Each number is 500 + 50 x the weight over the matrix's rms, rounded and kept within 0 to 999. Layers, rows and columns count from 0. Numbers have three digits each.

# layer 5 attention output (transposed), 256x256, rms 0.0517, rows 144-250, columns 192-255
466582472420440511538487464579522542491507579473486463472452472508492562523573451507544522538446498545534588519511502447477459458500465533498395544484488414491531432490527474500521457490517526
534533520588516557564555531490477518420499472517536468388448500476521548516429573502506514481499437497478503556528401450593545563550542445539530588533548491503497530486511497537502485530561581
500493442489497477525542527528500463547482405514549478481496417523491479595434432546502521464474520555468499522546527493492490486589506485458462460445574492507533500547517541582431569441505453
476383555551550466460511468589493495480545458507470472534475507532477444564486555458470509581480465459483533527554532564475476538519463492543457436553504444447560519488489434477456470493518520
563551438563559506557516461556417390506500543507442444465451440532440539470657506467485467532441554545479499454488492565474519503537511529461472509474580423510465444502501530524488484518568487
538546494465548475542379441506507483494546467537477484511472576506502431500466484480680541471476477474462528592536466507525444489513483527461456569443492529497558568455548462475454380507520521
531554533552490512466525503423471497427481444483468518478567477529562445590496577432488496538489513421488442520448472502488520532642586519486554583515404482420536480533517547416543441441396497
502526441528491514536518481490402559382534475527467442535524493512566487495411496484480565471517501441462434567529479505450476515548532480528565512434500514478400574494498563424396539474591481
501460462433536432592541489511486435514467458578514462400492430477497519560455490494454433479469544510498490462465524497490538550548524500521463513499490438514518520514559516521455497471565506
487504469487512453423558536430534483455482475421482427546600510383581538500471401551471483535478528564450483503505543525473559523441511507469553569382477538520495518524475497460425524473387465
455487490430571448517548482468504410462482640473591553554378514541546517513509511491538476477532468527417491448529462527517465446513448376506515493456544511550488551530500465557528486513514444
533467547536487519477500516466488415509491435581511533455544490531469459423563409603523480493477453524539525594519507562425486488425459441481482508501489554557480522517437526515543475417457497
499483513425566496509539516516462528503537515489518427482507548477470472491489529531517474477415432509535498476520465479502503519481526528519514520483547502506515516481407556530490528582515510
513525503481563522437464481623446534547503508472461541509462508453479571513551587516552487479479487398492425463582460523476428460470489533499427494569494458573440565459494505529497515463445464
488499568625455530604554554521454475541566563490496366485517537495508468476464474454507473517496497506449458507496477456505567442498511536545516517414492512487521521496604495539509423521482446
554488607546563559453428457522487453581551530507582458476482530422558529437474523508391447536533415539476494519430478481484599488525529481493512512588504518545475544399486496538457550500526448
545583404492439547436496551470523502449459559482481480580515582581484411471504545495423558549467441487533501479500497453452500514508502518504483555522508516506493498476503533452517487480475455
504552450462509506487517495487471542420468542489592430491485519380532449456467492395416553478506462484450484485495499480644498444399560510490518534495542478524461468452461413486504505484517501
510477535537538529533460538565527498490494488552464577588513511615480488506473524504484495501473529470519522530531462503554516469447374499580530457541495519512495438529457581483535536413510522
438519437528490584565500523442481529510487519527514566519501534396547514455532442389468460492387575512459607515539500534495464454449513525521488419506507522507456518620559428503546476465517488
534525544561572508645422463496451632621513481521531526509501444529513504553479523572446538498534507406507481510540401462450510462491498471555602390607516479435510494453449521488528496533545485
564500483481490480577564517509480401482540470463576469490463521481428503507580478477493527529453509532472482498519513482445456493481510479552554492545538588494513478467403488503510507466554500
424497542469495558543515434528527392552582454577455404531558516446544435525572467480482507530523409537447531543481496483572562540475493486481469487443510481473481508596473551426518600553484507
529470448498454513471498539528527501448504606550541487503443593503501458428545446537532502555523502522558495561554585571468504505465509486484434486512479543444488556427504517441519519493490542
506480555537481682506488531524487459529519500551489500552444488518476445510534459464572417532578413499506429496587340552588511485497448495544496443426488452521400521561522439460458466458443452
508512546528560489525488503503519500503518525484501458481533463531506550500481400525554666510469529478484540550494502524521501524507620544519548455500571453513525517552526516499580539529488521
535444476545496526503459501433545536459501481543522521480467477474456446480530507486496466513506471511509470451554514556494541454526433531514508550514431492454458396524432454474425482491460482
467506533489470438507497466475503544540475506514492565483521461554495404500560549449425509443524467623474508460498489453494463502465512528501544595522514455502377507475505551493534554458558456
515453526516494520500490519494526508506478567535476487502448490445496447475548513509534552463510496480491508449556482453504460481477574506479492548474487586555408496447530484599491463464581505
466486544443524484525452497554419489484490445440549520528483499544486503483520466544467489580546522562579513548531517591456543498542445491429522558495564423486532521412467520491481575496466520
409432500497462506553556511497555465551530479540497482502500470490537469531487551496524543517503479467484542483466461468435510520505530493490492491500519493497510489532460526476454510457466566
474533602477538453552465515497479461543479489533534574437602392464434493517488528513476467618500511553538505429509420516453496491605505467515546497524510441542571527545490551523521503509440514
440495562447504512502473484528477448480472510509442447464474532521513488433516472583592509488492508473581556458525539551649448477533445479551520513504473506496600568517498481460451366440539560
476502431543516513502536454580555495538518531539466504527534443508551537428493480617581438578465538509455515475513474514424434565530525427476476535555442473509522522438496557505513539587505461
570482534489489493390464503595441537502492506518528472486417470480530427482431513527494461500582506567415516532488492433480506498554506551504534443470519522530436460378562513462459491555476514
489458524589564501529520454482513566555467524461455491468530528604379509551408461548495495432580457514539513414473391469490507521433518469527623570546506535486525457487509533560466514475515500
484518473453530508481521464530539487530507452524479471403487476421492459475392451465549512517494565551488455458568451454511428538504504533480540558506484487467503516499506566555462486456480575
529464429469534546440526491508480461406460405501456419518502453540441519494483590501527457399502501495523448442517453509481505493464450357603486481476472477566550446529461505497429533501479502
532548532563474569466464466451459486457598555497512494500533489570475582485459479460462575492466507450463473492490566567480453421522473433648519421479527507504527523481585543535471490454366475
551465478481450473444501442480512516488545489550528421491519526385551550489545511483611462405481479546468459516472510526481517422474535466446561468455452446444515544499492512508539537551515486
481525459612443486478508465579629522495472504537467493567514479514551420617528528463460511485501425583490518535492498447526538489537500500379554520514555503538533544480533462599443561540524520
490440499473492530520544491508413467494517524491457526485573462432506524564575587535472366495568544497431530525408518540448502429471575411502478457491483466477511432443469517473557519527498531
463524570502540556466511571488564499468413480444596521402453495482435546542474514467481493529475491487502471410465513408515507463555536414508487511478544461437617494565542481486462516466471518
495449534583583505624517517493462500511449511457443542403512544485499494569447562567443511482543553490621567545513458438566469412492492420529481481602456492484505583433556507519533518556474462
573423535431470492440470582523603525468474492456484472486438485460515454505572512615483542462430508466472609562541480585502449504579559450533562493492405486576506543538451484492461546606593548
526456497515497569504441579522522537491576613472473508503478475483521546583488448482503548418487533508537475433408498479483424506431441518540442416584513584530352535484486466459541558556481521
558491513446545480523430506501551470533490513479483518509442483564593480499432424499483539498540514464546432500471552507476512599488560481441508419454490519507494516427471479465504535462491477
555537478531506487436428544498549433540473467538440508450507548478479538471533503520449485482614473523490502509496540530526471535456539487472565489529484409425491544487510571551508491426536473
498522547532505550499480440526488477483513516484477619480484513503516429402567541524480473465554524533535545427506521474537517511444410459476485470434473554518515430497514556541477516469488485
515448385513516452516529506485480534524463512515451580545475482447434553478366556516475507500459471436504476449573454459542546469455493468509523479479527433477496470508584552453512509562462499
524568485549456514528501502521605578544522493490513494515467585587568467477615488445511457508475506477493451515510511459523492534486545452487516601472489513471545471426468588564470509418513453
339472505423513530587520475537547436505532518411474559487424525548464435557579582483526490529531447530528496443532463537530534428512480472487420547471499482429516480472602451520531543440464474
495513485450522471537498547489483480486513459501508505473457483457553495504497511507478490507471506561483515452486512550509474508554510521453502451464522525562488511513487530463467514534560526
537517509473483512494460502472502530478534505414540520476444452496503507514551498468533466498464444516473573535522537507535493473480456536547543562501472493536473502517520491507528532480518517
513461411493505502523484503475485542437523431551515521550503579553510414598530404540511483467535551572584465507538458440460504509532553458550554496526514493522544462473538443523456522518566495
453524513426533541556581518484477422504429539508506518498477437457523540480506512474429504471441512498501564501420429451504514494594510497538504546484527466592523531462498441466435527432507487
592554424527625450508544483522457470477501441446527586463464430544436503458402569562470463484510503550395493537499504451464563502526530471508445575481477423548580463539505459455452524559498485
532468529471505473440499482497402473475563517521573548437520496432451488498527537547502474564547506519477478533473613494470521515435543425444515482499540605447529493515558454504521521494443581
492545467524482452487509517450528583494420396532503463499429603578547514481499519500417485490470478521514433487492460464492505539489452568566588516483532498519511528480539547547497505521536496
509528541489491450547493413486431481456555482541454578544526503611441548505488529518560451554467462500432450505582512479481480478504461513487528527507447528485543529439453504501470490429509464
541553499479480529485439567451512526536449398478535413389487473548553516460517578562454470493455466560566502466483410466616402492509428489491456595523467495437525473525547529505508532516586540
568488509516493497518441523626515421524515504502433511479401451551382458467495558448602542491432475442464458530531499480412537488531444540512482531476499524488547432573484535508572474551474486
556432497537441498451517514515560496518504498528416527559507513521524423462507488476505490501551539483555494507493507488470500553487516570528454533528497513503538550480506467488497496599463487
464532484443422497456427480427479571494514482581533384534442464568546518510450512489511488576555471549542457476565427533531436416614523500514468450439500518459459513605459505427523490568522598
483494470543492572506513498452465514418449472439523489435510440492533537452570560413539512421530505528601541461516515502496489491514477473523489479497538545496548468527491463541472481578489496
451522523444484499535507507490473456561519497481516480463482519433479538524492494460496483523437517540441545467495477544530544480536567590489471477466499485507493493447532461417506518485495474
487484475569517427468472512471511529577450459443497459470470548519518530553489369540533509549455542537515449488526536485484430447505502477543442562508483514489535451548459509464559504527458589
572499498525505465567468575495513532436540534512455438455456488576631444506439463526453522485490515489547491416463575472499508507564507553587503508490482524490502512550509566414526496446502508
550484528510495500443512519480539635459435444482466532541518501485580442553492587463412464507481517498501513556513500529492552528603451449480474546558470424461551517473478490421501488463476492
501484458555548496524490509478447477504484535535460508469435364559420520501499472569587530509553566571515492533474466464478520435504494486520483522472480447477541515588527457520449396529515491
478515551524481550527521527551496465416436538629492478535517549497512496507471445514529569494548382453619527541509403503498617498546525427519569476518563426521478553540499511501474543434565535
499451432498458624486503542550498569415475473551463500543501525513476550589475411453503429548492567528550509497545502558439499517540462537493518537524439505551404516444498482491484411611470493
448557511480486467521517493469524511505472486481488585592495501414526502494497501515528424448433494476420466455494447440526482516419468432505490497451391458455490512485484516447495525530506510
493568449471429518450518492574459419393455503453525521460527549504462405503546476439485505499557550515462584520481594578483506513445542530498516402533507498494438500398459534533504460539535493
471544540528463427425439451450486511438510540466533451508522555521378508519509557459433623499426504553461544619504493475442481518444515576542494520505461510530489453487458519506520512576526476
471421491557475410497469567543486517506502527538546545487467533547539516494505523511532493506470555427445516511510563525472499455508475474506509512476531516511518507490438525462510484490561550
490465492495511471541514504551495502468475555642596528501522541479491475561482485429460556394513511553506496511488575502485532528498477509480530459427467534526524524448468444475497417447578497
589472519477493558530475464543544456546484600481503544448505480459525506460504599515497450493391514518513513493510480440462462533472583475490426492481483461590523391506505469525467485476522520
447522480377494429372537452544408508617556498489483443527465564500487456530432574576509480459528503489543495510472531556465467475435574531420490532463489561486508464485530523499493520428494537
556551520495610468496477453492467391509504481513476522460502506569466457430504467579540482499594500510512453492548563522549531495504487489504431555529588493525496530487527550488466478494513511
477493454473465529559451571582553500509431475493453476412444437474431540549497539486525532489477491435605370412519486475506495473463559526469535489513533469509567419435416452497506495481478578
499522411470483454520481526534569532456463512563542543501486385449497527495443396515513554511491443505377511451464481566541552525441511519487530462554577433546470535484520438464484487546541516
560512463492515480546490535577572408560573566561511512495507469528552491539480467587513449536409540462506527465498466463446402503468436476457501508569511561514517433483496545552475458502507525
462514522491485418484452568497562484455438510554526459503456563575429473529598545552474389515533473536469582480478522472528535448442517535481529524505515531485454540484522472441465509501518437
480465519481493535596451491467513474535473491512512454473526486485408530510619512459496465518454546474493524503560420477499533467482461525511514446487504455429505485535496540538470476490585499
518420455485521450446563512501522467512477497454450516487502551497456485479551534526494449519516519478563481457489539490463481521548472475504410485532554459507412496506566527469493497542465452
535526448489502533472551482505492510490510476564516505507501544442529427552437502483534507448419504533443531498531552519569481578524523543424407596484430466525500473559490542520484504447516510
503616583494570471497503495448526494445550547548468493517518557561589502463488567533440390532453443501453531462592605513470545422580458510562550554516541438431533529439509519477457539478534502
590463525523443485579471418536479478537518516488581496518472567469547524442382486552527461531452552402494542535501582457523582505514532465543420501511492469459520544458594534477492529508512469
508494533515429430485489558549516550426585451549583526541514518530484522528494528509563529434494467534483548460496558505519574570530442462554497542429471468437544523510385463399465473546527454
431535581449464505591494530429569543441441414524514531476488543472474444475591474484525502629481498444385489496459589530474489476479510516482415405531605503486455499592480472492492496532521493
393504545503518540494472588470472453518508489496400532487512499544467452556467503491561485516557445473490442484488499509461501418470607503510507389512527543541570535528495488469464514482513533
485502580495476512467570530520536533370548599596520478515551547453487535589521588484532525465573503502452437505487454421464567414399487486468553509516463464489450500514521521486509528496508493
609444563489498470494578537403473483461506472468554491515439432512401503538504513540509511525369499580499532547504489517605459436438577523591553603510522483527530493462587485521544515580612485
582495547494513514536576500478471520449555496524542525519548492557539486459472466451551422523509492590439511511533595519546559591521493480463458460489602520497469514501476551479468450557532478
579498396448450539477455565535525523529473562474384567595425445481554472441553549502538419486469473564469492507519503454463467483499546555467507555511552518490543384532444543480515538534529467
500488477508496587493453487497431447528506601466527507552559515569518486555588470478494546479606483483545557572526487596471539489502484454559439457441520480511497482485575515427513462484499468
468426448553552520588500522485469548506514522401542433519445461488479478489550613616523446451492462568539496500465454550560446498462456512511418577450489451535530525523550528459463506464481507
462440482419547423521483490402537446468496559486481528505442404533434471449524452501485505564490462539549497480529519452480497478486502536600543529544439494529589451457331477532467517597478423
401480530458493444452421447424529509560427484535506469454518524530417492457506438509482440494474488496398465514513562472497468488543538589458502490492478451428511504496491507495514532391479475
423496477510434500556561545486486581505599514494500442459467557462567518516523520489485486512468484454491506524488436498457454554430499486416460505552489432498485546445557573505573536518465528
467516516487526586488536436496452552528481489544466424548497512473400405492508389527415500530539486472459501499503434517550464548460467469556501422504466554539543495552523482515444472487487521
438464502496497498510533461437457502469534495519508454544530521547511464471528579490508513501502451610503452463429469484492440496496475486447547435554526491510538536474511539514546525472508474
502549533408516548472491456478518598568522349564518471557530579535598511542576583546466501458472451431427542493607479486490463496457528567503516554386462443521473544480548578424470391580528545
486540521509488452595455450480521534497510510348425426549557544526478531486472411618445567422491525585528404489543426467563471477482457594572563555518497471549451495398455491460396489457501434
508586447454499480474499446519493534504532536507518467500498472555489541533495474513459542507524489444565538426507413461445525492467518535521528487493555486476528465500511572522543503446505480
454468553439486568415509560529461433478489528524554491534480504584519451491485485471552542510424529520482469640556485425468396511551552515549516513481507520551480503462366487402502554556470472
# layer 5 attention value, 256x256, rms 0.0342, rows 145-251, columns 192-255
498610530511487532507514460485449457494491518467464480539562474524534457477479556549475492462469515488409443412554464533533551561474428543525520498504552507497484463533463431472588599497400570
547543500483543463582504474511469498597386497571549540487563561514462552497481541492516616573442421494481434563486496467525526545462428596489459486513484468582486504504462477489566495495574595
488451466596466511502451531481516526421512542506486553673491593504452509526529498601456513546502430538475531460412524531486486505495520454489560483583405514527453578452508494490480522517447551
475563476525448603496539531522482501471504610489560436531473517514517485497576596574498578500535460461551556476511546498513514519552474512489510460529415443439561513530466454498492496498580492
490566509483493521420449511532516502508583490533499449541506535511471449514536467573640485413409489569396435475528532408440533488434437472514439537457486480483443424469500486397465510428522572
414534571513538591510498544492489440441504510450582531518525415520506474467461552561496530512518547579445523440501524425501519465545402438558524469512540342547526497511541415507467525458525531
482509545496520489568590543524513491471526455543536507550419600633450427494458512424449465531460428527489502330500515506498511534519516468528422384544548497465512488519439468461461518453587445
496431518530524414455503532466579433530510478489472479495537596543483426522483500465486495485509502543442543616560591472518482571456472551476543512534470503454527533534485551490449485519600416
497444483541475445518558450500527511440507497630467530457506557546442519462439517531499490650513504517631461476483479520516549473489524597412508473503527425452479438496509547490527491507462505
472470419536547439539544569519537590469556516537495475472584530562516599529519523485583489425523583490477404475475543468461485526520546509455506488529434529518460587445466451444461492505505513
505527451498486560503567547499478564507531445595503436506513520490403485395510499480547509482460460416596451563494408485452370435482479539459491553642412578548427552485421463516457515476487547
494573452485595494520487530459561521494492463513483494474511498585479512509493588587456503494627513516475641548492508470467525507490478536486607428468434575591452454471495497421487502587351540
496506556557668488386529535580488540481533557492528565493482539524533493517524462555512552463467493480462505495450518500506445515406464512534486553518462483489534490559527545387545476499575473
487478511496417458522517484502574512486660539460494437504447451511493450505436512462434421550394481523530533479493484544541556496539500491531458489552515447443531405462549499597575529460554520
599510580569563434568500512519517440498516516514443552513553558473541485540517469455465505477566465480472450438473522504551540473519569494501573576505452489376532495370460523551568521472511498
495516539515493514520483514492497477594521498511553576473566471586557482483378506445527471486486491471498519510481475467516541532561580490450502459484520443508479426490578499505489503512424629
542508498477479518540495500539494500547472539506514483523479518481457531494512456444494543590509587565502483364557474519543523558487579540532562507505601456508555425492556478555475519471507489
512522511495517548506495452522493503450531481608603520471493504423542449415456462450539528509533500448489549529487513529499559461526454520503501507560451438540610559537491482475503436558501421
495538452433509591490615425476505502489463514558420509565434504449448540437600486411440527508550495511560588521496502549463440563423493504512476529543457471529491509541613498534487551436533458
532465477459527478463549568495561485487464534516369437477431568511458595568522498460571510514388557501388572531454503586542429520477521519469498497550453409537524487464460512502444492453556490
448535495566499539495585572493557436447488490507500428516454510522413521470384525522505550474522522431548637410525520530438563385499482498433501524501424516525457483450481435457533444472448507
445551522482506594455506519473487498604525488579470427558465495568480559521518507559543474510608466530514447450514493525511559473416427542413494454558531456480545545515510513539581527462419586
534483454477488482542485482489588531537470572488567375558433500567528381470480479561434484470439513542505571517449478497437603477456650473526529529477517470433472489428423474477393530477353520
546551366524500542476556482501584568535539432506451493516537485458466510527502528536513422476535515520515484556474488484510452446550567490524505444456525567477537562512490471440509551456522523
562595428497490567487535485475546417477422512472596556487477492532490496445508432479586596494565518469442460516507541508517484497504487513502550541597570481447478520547405509625501585501455392
502491426439448626507587495579483513527534404487415473467456586441433481457524536532396432503596500541597466559479530548525429539507581501431426458503523470553497457457523524476473461557538460
522573511493573574511401452504516493511497498454368544586453411488511429570539506448475551532518534423590526514518442406501537453433514452560459499503475517514447542431543521546575547509557485
517483481521524519534472502445574589441524512601473445488540508580500498507496436546506542496473561495517530589542470471530516514535565437518471452592471504432433473507512616518533474502537464
416472497462482497556508501540540499468519520516472528499470531426540562526453643564493466607522449427514545465478504465575500547600503535510512508535496494483566522464398434486441558526520499
435534527493464515526433542510503489515564466493506555470467403491466528431487423504582553532440530492490561500596449525546502499484513483489429457555524514502502524484508482469501476432522500
516592568525572507474483319481509521546537477406461509470528465442567488541522507447553462478540500474451550531459503451493501480474509505473530541483518565542608603387436438460490491504504537
467528511479485509447415564508479483504515437524463487519446528478575508398453558522528447474492504534445484598554549552525397504464383484514453595569453460517499510562457540479475528491508459
489483465503526525501547550494514464468537532524522534373600460484637550491498433575544513520442556459497510502539489498486498523554532492470501576568481500441425481468449498503477556425485539
500531517560500503535509504509538383495581464501544456443491450554481451501563562614477486471449600490501495552546487484549498486489557484452465442514496578486534453451495518522508444539481454
563472640465592438531528574492541554493452456539481523495459486519465544455482539523533530504503459491454513470494559470504487545538522473443497404504534480569599539606482470580474521515422440
418469537477532497551490503472419555487379484551448518463452515421507533489451484505494504478529576501566537590532497483474495551469555531512434477585455555426460494486555491557579492426548479
489381465493476456471474608540457487503527466524482554528497408451497569461465550519526457489474540513460465430538556519519493612448520513659541476511498573580588496406543506540551485561507541
529378506593552495493514489537453523493496532430477495513599464549456456466532471511603498591414432494512521459436457552553475476449506501488447557506527517534507573503515528465414568538452499
450488572555599439509500568521531491567530466598520459488585460470379524574539483471532567562484525563420511447484513494509483411504483518459500467513491443421556424569489630496461535526434479
520494559548464509506459525493480524505528521600504477567581567550445476497513491440533577522455399532454495458476513509598478521617406483515560461419543454483495461492479569427472551415526511
470542513476478497566458543610456410490553517433515491476463472429512510500555499555508421462505457491467508522574518488543380479460454416501486497432507490561575486442479554545431440526478530
481445530472463513530456568492477604507597535448447518534479437474477414498429498475472641564516465545519491594473526505513510482514456527516482575427481538528480429628473453578500491467564499
493555456582505530527486442480493466473510524547538508505528518542484517596502542526475507474512545457474485587508493547405365553389429520516536407514457481465523513441483490559474451471446584
573469449428546408550501537536519504448475420481528527489471569490495561497500512452538556522456524565492518503532547477535430379512490501416484502422441447515490491375497523550532484474489598
517581532490474446492528483531497451538427546552549603478422550503581490483521415459497487468500569461651504535478439499486484473441507589388483571466554576508506510513462439455450486459518459
469519425514517519576499431481513466505513523407548466544470474523523529518563489531576495481526567487519459593428505447517437520483565479516550578553493477497527536560427537423408451396544419
584451500494553468513449471509509535490513491445480499489527580581509508517590453464525515576597500540465525541527459477574510504481426468450518472545498525518553615516519557678517543450480509
584429442518510535489443503526550524467614502526455362512508513476537510479490470392494420471538501453573519400442534502507493466471514556472479526528419588516523503511444510500471500460493493
497461480508475504460515444479532546534492489573466578509493448471475494615529464522464607446498534549481457521548461531525484556574496509524570484474460421459521512466474553481530495527539478
580477512507456489453500612480497549484478507474516462546506504561550500403481502419505508522559512506587536566501566557509613391549419450569546543475506463443413453522551492501515542516512500
485483449396447551521454553436527569503551517486498477490528436447458604545435428558509509431482494487552426644524510467472528461505501517586506496501482409392520521513562584427500434486522561
531499479477507440512508453506486456522487447579465464535528495588532488559532533506441422446536544474504614541518476493520393488487580494551437496531412475480481474433475538505516459593467540
559487533475475475452480454508398491484536493522557527554467508487513447512407447427566457509498478536535534473537539400531447471458493500463529539576522463540456494547576500498539559517483583
504506532498495487448505586508465557509475414522573530525476454485552487488467428532512486480585503582466479607508546477485579554484524516470515451495513553509393546537471486535529427475536480
523518518499582508499522513463486494548586524503466517540516492523461457568566456354578477460457482501517585509532528518445500610510351508494537537541503523518578530475466527519509487469515552
468468522463505541486528556493436561584393507513494404541519442487500520565578553528481564402496517547501444455548470429447572587549490486547468532565451551505542538384463543530575477443578522
526502463484419525535480477574524504463512542512437413510531482530503444471513428496501480555526550472484555531578446508542460529476525482504480499568469483435484485520386407543534487528412416
522414409521492516470489486474520501449533479512418540565562571514490368458523572476464530475498569480399553554484516451554526522557581523450490529447513459483447497472507551491523509526476583
422383582490577514447428483470431425480498462446514505485514443512431578492444570614571479577370344463549505469541497527450512551502553438616504430508439487514496504396517427433533541470545515
544456479537478506496422464512524437488577369565475437532518495518595454470475493457499511513481504531491494550506487425504604492524416589469504528503503564501495491537459471500464489460518562
479470509446452552442502524491423498471529486448532549488499470446449542469451513493511486506513547402498548465489517511472433434580504510533425469528498530506489508505513508576551523583420470
515467464543527434461473544502529489512446507403546517497476570441523468429482476466598479540500476466473507540443506504508552596524533473373509514500485509418411529499546414491489513532469529
522539536507475461439621499466558564553423427494507427505487532486551355543511461486496475495466545492467455374543533514544550488502527468497478532416510465471515456563456527506502393460492446
487510562549509501490631496533496577600472548493496440515453506470523446459462503541473456406452562500451547516490515528510455509506417501416530501498586575461514499543447539564446572564434562
465525628479553586478516519478510440515477516523519438452465437490476544587481532515399492462507505490545604541527470531559483486437480513502548483450501532546496432431563510418513497515489465
495493476425505492558494453481474591502432510487481447467522515512516469490557479490413505513403517531531379449542493475473375529548416485492426613521496477570389516531466493541493416507499520
474483513485509442515512490531534461544513521442550583543493533585538394410502478511485422501623572521519530543403468499546567534508605450454512485554488416505501512496437536548460443505471552
530520481536500496508474485544444484511491518473528437481481575396590469502453531510533512439482434559501510475508489575550594497495493532618555546513485520528512556507472469470489506517465631
466485442595383544451441495523526497482536470441529532526504459482481413573539497492546505481461514498536557520556480529514431527490524553500485422558503469550494492515399488485429539542565450
554434485534498495511525513504535539518469516560497534519571526574498457514466534569547488552615559499506466577541462560504619486559522411493628448515540503526567539594489519486522534513466435
508496489494496485483567486445450552504334519451465612481475516557435481585503542554490513537519490568511522517532533476527558563503575485515506482509482508423528490442533481412607489512535480
557474472500523490478510543536506557545460403554456637498531374496480562507486492501535358476473464480476475438506508553465550550510574571558435442531463453485520490506512509507478524425544506
444514486552493523509453523472519477539443493528525416446557496527440461546510453506398452504584477441498504562433503419504542455447460537449475518503534581556499505420534489518469539523485535
542558512492571464495515509560480476589415499493475493452492502528478470502499501463490439505500454440498493490390495504485479540458506454537538554436464514513464453412536490542561541514470450
433472465433481574503555546487498513416501569469398549562343592428590490398501570523445450452446518501418527504491522505502575549482455490590507544432491428514504585429505452476449488510564464
481476572581484497499533471498481451457477492488419494567523621427487457464513540451525564455424444497430524427518499519511601506419491545448574510453507587493485601543458411461552542493480333
558556485565502503393459534469491402505575482561426511397479517484531451534524437467533502453489350492554511566439495545500374534487563517636546489532517547527543411533553567514492511551503489
500479487458495499493582518492440517497514565533477404516492505493582496494477451693470441492515602431474481536465517468496503566541434501545361511485377515506571487466569596582475416434419470
470469513536515568465541616510464553456494481404555477491501521436469564460486514566536481517631516482561499487511572489439497520510486486472461470502413538424440577495450503592531558534508413
483567492566491486451566490479513471439518522478463541603530498533529505503387433477499593560488630556467561519443534532536423510494472538480428442503501456492527547496506529569481495483461554
465536417448441523556508530463485457564492563540461474585447403550542572512511499428535457487560493513564483536566492481433512536517617502493475481513497504462490563499527515517553457507541492
509526463528517655495527506457431484476472524497495532477476560527549572476494467539592494462416493499522501461524494523507486550564469500551618432542557509499446467397496507524501460447518491
540476468493540510442360469532510504462463461484475415499542479529446470484493514504538505530572621504516505605472544522537569468440516504513439450513464370483472524436483528512468491482464482
500546510487454548485486437445486462486572478447566469382471442430459536483491511472488520582418523586462589486569521547515474481475523468531536475437454557563507532513508503479490522504445420
474504457487483577483473515500499625446445479506513552462437441413568495470583592521481531464535478457548485599514494508521452618544530500535548471571485404495521438515549421536461471515579495
511510616423571496505563506556535569560496460512553512500498530494476481472521549560497480462443430542434517469501516457520541610479413461537400546527433521602407471539566518476537492557498437
505414550452536485493470536525455464487508550485430430517605465516492479477434594494491503399597566502389501532532565500421575462490657477521583511560499506496495498378463552511504518455587569
533510541522529469481602482485570506519526520534546476461553516469462558570548450516418490541463561493413440519476482499508459520463524505521493584510457494499494391517433589418505541470538449
406467502490425502533491510533552475559542434455517471545506462535497550492443533466511464521448399530496517527489612538468642519434495521539443444492495554487491483444447475421516519534485476
494459446409466519499456478501495463543543459502458393543500527493455520583476482561538540475452478443523495537508447603474521410541534493566496578484502515490439447565538542538530511546419532
508561504392408498477516544499491518527472521481466508536481528437556501493414490448551471514572470478450474558475508490480473452477553439500411466523504485569495543565466491554489437534442466
490431547557489568536448533559539561550435505535472548483486476506404468509440560606514582399514597461523450444530379491553544470473498471470424463502573523532565534547509506497473511462436487
510454565518520446512450531485477462450404475444494578642531513524404451616425480461434568561496471450469497505578474462569476523515488527481496459484453486493551492530500486567565480552412483
448454544535483483463625499477471390516527554520519410569470515514420546520436562534428476457487479454453537524581541498494484490469501537537466455524500466487405428529443482521542527601419490
531466514549455506454435506533470452595452525534529534512522522440471548469425518417461662456486466478491490520553459448498485500559501492455519505448412443485522490538519565568529506625408497
401548554541479456506527509483501472496407498490492515558487565458511504489539527484546505477492491494547471519398472522485517463469533551463500446432523528519559483554477463512418521475483456
512499475501522454545520576499519523568457462554543532554472523492571474506563395508513461520613519497536535508483542461499528562532512540462558532505548518466527506429448504423474469496503463
397466434475489428551471511481535588539386514510510490452469473519500553524502578366519472508491491582512461507500498451495530564567517511560594534580516490504446526443477529505504514581565531
429477502477564523452444505510497430531540452483478556484462512508549394435522504465489438425557503507545544502429501485472536533546416455491480498501444514508507474570474622520411567471540450
552560530451523423505463479479525486549529521440526488480418493568479582539490424548506449598490487499489526476523498555450378451471581531555554575475517378452517485541563478508484547431493539
560456426505520513558563606453569498473458483536515499522544563490535445450494519480530461491459520494488438513527512511473528549521490453419480494509458482553541503447481490485489453484570516
435497515494501573506455394535495539482631517497490573503428496441517474477482502513514563547451536475474498415555517433525505475479407476521505542506486475471616538445543468457499520506542476
544480505510531521464441503530554501474575447506441582465529550519541448584486567483459445478545529498459507444546491480502525533434590486441478456560475462460466438506538564454579491518469445
495492543477511467500548542512456433490434514509476500465367468537539485470424521441562384557482559501546474446511514491550438517538566501494477510504544501502428443447484493464482569479508559
463534500482480528495527432467488503501470539547383526487513539557513462374455529484541541483488463504417500516422459525518400530498590521474544542479476481547477467496470461475462484426501469
527521491516494458509457569437483485551516502480452565583488560544445466547400515493515529489514458535519496518401467501511492483524567488584436486539543440574460433491475504481537524581423547
523481587508516502514532488517509409423549473517544498463572517480482514536370445431451383527462502402510423504359473503465472534497419532498532530552539616499485444450521527576475549450417559